python train.py --num_hidden_layers=23 --head_dim=64 --qk_norm=false --bias="all" --parallel_block=false --init="normal" --init_std_o=0.0073 --init_std_down=0.00365 --learning_rate=0.01 --weight_decay=0.01 --max_grad_norm=0.5 --final_lr_fraction=0.0 --batch_tokens=16384
Each number is 128 + 24 x the weight over its row's rms, rounded and kept within 0 to 255. Layers, rows and columns count from 0. Numbers have three digits each. The size before them is the row's rms in percent of the matrix's.

# o: layer 13 attention output (transposed), 128x128, rms 0.101, rows 102-126, columns 0-127
# v: layer 13 attention value, 128x128, rms 0.137, rows 103-126, columns 0-127
o102 107:105169128112116105123080168133081146117133094191127138133135135103112131150156092113144154122169095091121140163096119109097152107085103150112121119150070149118118116151133150149115140139145132133198091141163130178121142169090111151137128112127102109099116095136141078156144134130137137110126138142143119123161139117123113115152108146131152137136070168141157116144137144107130138097119
v103 103:122129117136132119118145160100138133196167093110108117141159131104154123112137169126132135128100132089103148096128091123159113116089126147119128149138142144080138152104083135147097147083111151166124116117129113127133139137123129118115104092115083115090169090168140133100131122134152120114113139132109161120155157112180144121081095126100157140160150113137125089130207150166125122131144
o103 095:105169157092150084107155100140135133079127129140155128095105172124096148140161106109119115110116140172095155106107146143116165170137113142116106159094109113147120125148135093115157120145107137137164142118109107118106104144152142121096155139122147144141135158136118132126118167162097171120146116127118110102151130124121148089174139128134043128097116118116124139106072162142132105154172
v104 110:113084140147145140168147126129101114112125159119112158128064144151132123116123115093141126125133176114104110145110141094118123103099088155110143144147130145143147139138093186207098149141144145104129122115175146141135139130153132128149113127131138123133156127102157129116149113119177151137093110138085107124140067113136111120134165134130133064111115121131147131075134064118111139143141
o104 104:140133124133129146078114097163120160146107126155138111112145138136163116096114158157096166153145124104106068118150117159208122147159123120116130191129138094118099088107136098103116119133117133161145137182113163108106124116120150155077161134138114104114119153116130153128148153127168108108135092090115148126091120117129117133118116112151134147162153153130151120120088142098122124092101
v105 098:131155111116168132105161155107107127134117173171110132117121085151097145083141139109135115116141090106130166116125126136138107094111140142127105165136169109118098135088133129087113131126167161128112107103169144109090162135115154121152122124137129130106119149097115102121176131143138119116094139147177106120135125169102124116125168186100116116157138145069108117101098151129158160121183
o105 091:142086108170118131093116143126138148076122113130183129133102104101126092125154100123102123131123143125119058136147110112149070141168079147174125122156092167109106133144147140111133111149124136173163135139117136133119105151185100133145157136182133143156132131130136181140129125108133108125172161130081109119093106117112103122138097113126141130108131140167120127126138102101148121154141
v106 096:097119063159137128174138154131154072074149134107108112122132129110084177124159147119137101163146141146123098170159168121110091133142127111119131124155162140130141118173113108102140126122126100117137134171147160079116135130122140119143147143105157069141146089115167088117147114128120084128135105160112111125115136144125152173162128129090120119094116133152151150124105112101119142130113
o106 093:132109149149140163113114125156081151162143152134152116126170099154157127157146105118124117145141144113094133075101109120158115142102121081152110120136109107125088177108118151122113087130118093144114089110127145173138119121115086099151120119106097139143130148152073138154112138112135216149127167108113145151139133153119121095137155126103117133176139115143102120128137174109145121132090
v107 111:108128110112104091116118113141146170160129117130118143157157165127078127120137083177107104105162145147084104105154052128097169139129152160100141097154115145158105150133148155100151140128129111152119110133132110118090105138150114154068134102081159100147130154139124088116138120114149147120110125141136109103165106151124150156092117084164141142123136131138116112124158135166139152112114
o107 109:120176136172141116130121121076140110124106122106120106175116115114145119130115173117120131055123077124129129163102156141135107132167124100147093164104141133114129133144177153152109094113103117115133140112149110129125143124114122103136092153158117129078138108156130158139129165128123141115145127126177132119151172137189091125115103155146118123136083147118141140132086087155133090162106
v108 092:149140134116182134153098131159096135118111123095137116185108142146114149078153121158108124132139117119138099140133141133087108123114101146115129167148148146186109117108100144161106145113076137110140110132093108139160108143129142082116168161137134133165102152167085147126116093134130146123112116119099116118119110163167086114119129140145108119098117107109124151103203133093102151160120
o108 097:139106134093111098112120129128126094096117171142148127089150139108122142117090146144128148165123113138141139134127118148186092120119184159135161128148078104112154136162139118122122162108142096164132114128119150134093115115105118136132098091162111163094165122096152116146121098153134113108135180155139121103113136071112126166163135119141102098162120155135113129149074141181103095126137
v109 096:143122093094147156142134099128150126124150130143117132158124115150148124098133112098128138158109174145123096154159177140157105154149097144119176144110100077117160144132129113149134125084126098062117146112148152103108144089122128139160093101148143171122128110145108146095162102151158102145144127097100197127135138126091122105137138143130119093116116120156073136125135131155153087128107
o109 099:122076117143142110131129147180101141168142129118095087103179111114107096153159109088173121139143143083143156135125159129127103155137124090128118120148137138154124110130160084122168121111117117132078148118108145075121116135115109100133169135122163110153118163131135130128119103131097139088109110129141092138079121126136124138143122152135156169139180129117145144158132089090116187126139
v110 098:127122130154114115104152158147142133119170079087152085142128163162075125123109137149132117107110131135113156095139101163098126149113152131130113100136070109156128127186115143154110185113124140112124121121098116165158150112126082096121122138158145082108107112124149150176157144168126108115143136097109100104106136129075142129117117091139115168142167134101135140140138128143103132167121
o110 098:147099121101131103160121146183100183126083124118090161153128117077152154157098112136130171143132119152136087180085152099099125075117133091108138117142170094126124134094153161121142118142151103135157117168115133165124133135127122115109094116128112122183141103131145093123122142131128147125154080173139135105160141130147105128129119144139132120145114145074115120147113113138100111145154
v111 101:134120170165107129138143101078070171118108135179136092111128136114123112164131126124137110134108125158151123093132104101116164146081111139082140156126075106123136117156128139121151139085141138132124117169133138109140091148185125123101097129134125139124100106150144149167175149104079141128126123110166139141137139108105133113091132098139157165105130105121120099095168148150145125141168
o111 104:090131098144132107121128144146174114087133133089102120151123124123139113111123124133100096125164117120135152136209131154110123086175149139120159128129140136147137157099112090123110104151080130136144132115149105154129180102111156105143120114114154111140152158170113097145126119147130119149166138169132117063117154149142117135169122131146089105090110157096135118167113124124085107132086
v112 099:144126125142091093120124125116099074118174098170137112122124118123126132160139124113072165144098156135153153124121147136110138091108119121122099139124103117130130117153125151133115099174168072075167099153088138130109159135096152134113094104116185141106140136129092124144142083109134119135132113100144113107175149133096118139154132125155139117135155131193133145144117144115098164125165
o112 101:139133142144103166172160109139172159156134116091129145122138129125131133122097146103131121092123133120137114138128126154073102184130132086074140114134171104107146108127107148155139095100147147163061126169119108123093124120163138155193125119151118119165069112140149139150125135125097140158112133148107115089121114123132127154164115137096107111141124112132146124149132160128127120100076
v113 103:142093147111096122115112148148124104094075108138115120134154138101139107118125144135091147114070136111113132115114175089110112107117114143124168123134127160128147192108180136137158159150157091114109102108141137144163130131116114126123146161114145093146142127137166141145086162108147145127138085107131165099205131101129145136183117141126113115106138147144132125088106116089144140153115
o113 098:124130164141115094132132106153077100150141109083133162132137168099108131176119161105113123094159096174133110106110085150140127170118124096118133145124128102129075106127151135177090148106120157149142114140148164134168131169062107152149113101110159135113143109110140126144129095169098121138117157122114112082142140152141118131111158137161100127161167108109123129126146139107108123114140
v114 106:109118128097130095122122149083106101131141121147139149136158149139102109092141126102137174149160115132135168134167134142147149105130169106099131169132139141153100119129138123098088134058159123144133169122117170088126117099125152157141113145161080111130144163123089173087135136116118131149115149145083173122141118118108114133101091135081085107128104149127114143158127135115167163113126
o114 091:128126107118156147125109107080136122106119155117143084134094106115139113127093106105133089152114126118159155131124119146114106079119106170168148114103120139127107113151101150108142114148105141168159121076135088120122123165159128127137139130126134127169085104149182080148123124128127158120136136098136101177072121175147167147167115116136158168095141124175117130110151161127146115114143
v115 106:140111119103179142124130098116062141145157095117141145151122168084127162095127146134113168191139112143072141148125138138138118183133122110147129104124157079130137127126150109144153123137149153119091136096152095119124146146106163107196106107139140128107143141133128151125166123076151116141110143138117125126085128125134124132132113117128120137127100078100127118177124128109103129109074
o115 103:132123093092101149138112156126140126117143148149099074114094101140134148149127121116135165126104154126168125145140120116146150109084098158126112142155085120106130137126125106131137097127148139119136124150088147104152113130112090143089133160127136134138144190090122128126118140173122092117131094176120135183113087130132152149103128139073160119178136148188130097103109108138149125097173
v116 102:131091128106122144073130125124140121110098159125120116139085116098099134108155133115145110169131122118115125114114149152136123104080102108111168128169126125096148141101141126121089106122146133102177114166168137116100150160120118117153128124101153087118091161113129177106153119099115165136134162132127116112124115126099168149134125160102114118130100137108178141113171121130081196180117
o116 098:120130121139118147100146111140127119092125142127165114111178144141146083135106125124104181112137148122098088106133091122128083106112081160143155134113123137144144113151145096147110143135114118166054121153136155140141103087163117119145148135141088185126136156128115113120158131137156122155149140156105093089112130146131116125106121123154196156101134136164107083126095155109142107139156
v117 093:164112158136137150129113151117167093142113128087163153149127117112149127107119126158121096170139119125088159116137124111143144100175135093156114130105076126108151127153144133131138107080107097124097149188141099076105132146134135105135131161171137135162144094129111139130118145129168106138124169154115106101139127097122137119141130154086096141105107149105159106175118117086114170101160
o117 087:122137102068134116113133133089078112087148146151126132138113132137108112109098122145130133142134109148127118140078119111135135146124110157118139128141156113140108162125153145119126134113185150150143137067082162105160128050153103125128164102150171126149099126085131114135139097154125173101132118118122134126117152150137158147123121150131192129169118129167131116073164106134110114134124
v118 096:098119100125145106163132177145176150156108143097141146118091156180105160129117149101116115158100108103149098143142133136159098139148112141104157177117058144079136150125140125121127105105128134138131156106192159108124144115149130137148182165116089130132098124124156124105082097099140138162128136112130161131094110139117123109132128114143111141106110113145122128109105093167092116121128
o118 103:113117125072109148066118154137107106158143128179138145094151101117154121131145099110183094142140156138095146134148172143118128137093098138169163086101175133148123107154119133121113161153105100120135146113109142123137138152114105120099129102096128127138136095112085114113145137167131124107136108117110147148119141127131074088154131108123181130094144131123123171154106152121175141133164
v119 110:172122121169139114140078160125161123161142137142131131131147124115114089099112095127151107099100130144085104127118160125137131096096146151101126112114115112134158117112144118135125178093071150127153131162152076133142198166119110133110142113105129142153148129117081127072118127117133142134148153152137133112100099121146149144127075079157131117086131107113154143156114158154143151151128
o119 109:087122126139117139117137121113135166104113159117156169122134120144145144135117156130122151095120098073142205099118136125070132125136139133134164134122140132143114097144123145125142105131146103135154181070133193135141088150145128105146079125164143133093124124147102098106106148136149106111110072122153151098141158065118112105124116140153117162116119140132141114132118104154124127130168
v120 102:135114139120132135139118127154111149118154143121119113143110135133099088124150095134106153117134155151109132122110145091122129115111154146088079119122118117101077094131115166111079129127090128106089137112182140104105201075123129135120104113139152109164156121147094130122129141189132133155171151131134136128137132127129108137139107141156109174141130189135162130110141198133097145127102
o120 104:143117107179137157131153177114119160088098103163121132144123107104150152158087148127135148110142109117126108128149101130095157141161129061147126097114135108150112113152112115116113087144136122137161124126121111158122093144142144114157153146114112153104090123135138139122153134069117123140035114140150122161161145135136142135135109136158182096159157138105141134102112088125136113106116
v121 099:119076163143108116135130111109139122136129146154160108127067161142174139126170121129155140161137129143126113139151152156134110157146116162133148151131127127162133149128122093130106080127125110103089059111120131125117145133110123120122140125102136090154127127110083144125104137152095112124154104159150122158120149113097130098150135097142123066152157115119110204113095137149163169093118
o121 091:136143094131131150143143106145120148173126101127148147114200092096077134106121170078111104132083107078125104142136102120166110094073120087112120096139151178149117101154121103133118152138097115134127165126142106140123114145127131132136131129129131133116127138143169125105123133119109164137093154101151186104132142127135090142087129134163156159102139160136161107150128100145137127145153
v122 095:125115149079187127166120116133070160135137100133166113132096146146125137142108197130128117154128051130129121125150144108100106120110131148140118172158117162151175111117129122122126130128143077130106122134081133097155106154127129097108157132105141099146109143119124131128129150118105151162136102128116102128154112115139123153129157163122143115160116116062111114178109109115119149157158
o122 098:148124129104082104130112127138109077127107148112127123105136147085153130108108114114085159173134174137120073132131126155167124135090111163121153097134105101146149176138140143132101170130135158115125135133097101142119161139102126164164101127182117105107147149148162102167148090150149113135114169146125136094097128117123153096138112154112109106117127169168123117071120150145108115126124
v123 105:096123122095119123091104112078135111154143100180131124127096108133110142152166139141131178123111111104134139119146147158106085118140146095103130122114157124102141109112141055140153110143176122154162113115124095125179117114146157129128121152108181103117106089166190176153128131128122157112128122113104143116118111122133115112128149104117153147164145069122150115104149142151137119143146
o123 105:124137137087132107160143150130155134133122132093125156116168131151150122147154108096081120154154154139130092125151111122129147113138131129149103114100105154108162143116117130146127114141147155127084135164159122118095106134116091136099085128109085139179137141065102145134140150177124155160158178103079112138123136154120131124136126168109093115082147154107081165158141127110105098097129
v124 099:092096123135120124166104136111156178138123114141138123110128102104123116137144129161152173118115124144085155090113139167153136101171096156117098137133114161128102161123169133137104109098154054123121136092109144155094162186142111133124103147135152108158102097115142144119105096128191162126109123155106130077124117140146157146108118119122087156106105127136144125122121157151129116125158
o124 097:109165138120167143125123146090108074156139142132153174179114134143108111118127148112094152139116169089166112171110107101077161145170107115118159105095109118081114069164121124162127107146120128127114156162154138122125122099125119146111138123111136155111111112101129123125131143130121179123109094120158120105133191129168116090164111164124115109123131122118114129107142112155099137152120
v125 091:118131130119114157166155111166125144076100130155116117131116180146128082108102109148140148144148096118136149149127140122138132126100176125125090144107092168064110130150163135108104153131134118082119092128125115129087132169129139151126114124136143177148108133095131162130143104122138163144143123092114081144171142135079118170126136138089128110176080138160117121131103130128105148134097
o125 087:120117122155124144118122145138122123094115109131164109172108087105121126135109118143106136135117147164125097128139143128133117133119158123135153108150134060123133129172131128136099147139126087167132110138090153107136103124162108138192125147113115074123112111165160111134089139162113135170128155108197128138119099099155093156154127155131165137149123151081101134084143105067133137113108
v126 102:158121138181111139092179148120118119168128091145129111128120152139117181148158098133117129102157100099162119105108110117130085105130152145129083128149148123136112140128100131156113139146136077138125129140147114106112123101123120157138125132169153153136154129077074152138126126162090104100126103132151167175122126079138098128104143134170105155120071113160131109121120138087112148109159
o126 093:113151104120145122187119110125144175116113130189129159176148123125126109119118143110132144076089129142122140167118136111125143150122142110089157146133092159108119160143070130137151139124129122130135121150108122118098127151135120123103125113111150127142130120161152098105116104095158091150100136067141090088135123156110180111141111103149120098134145142128197131128159147151130102083094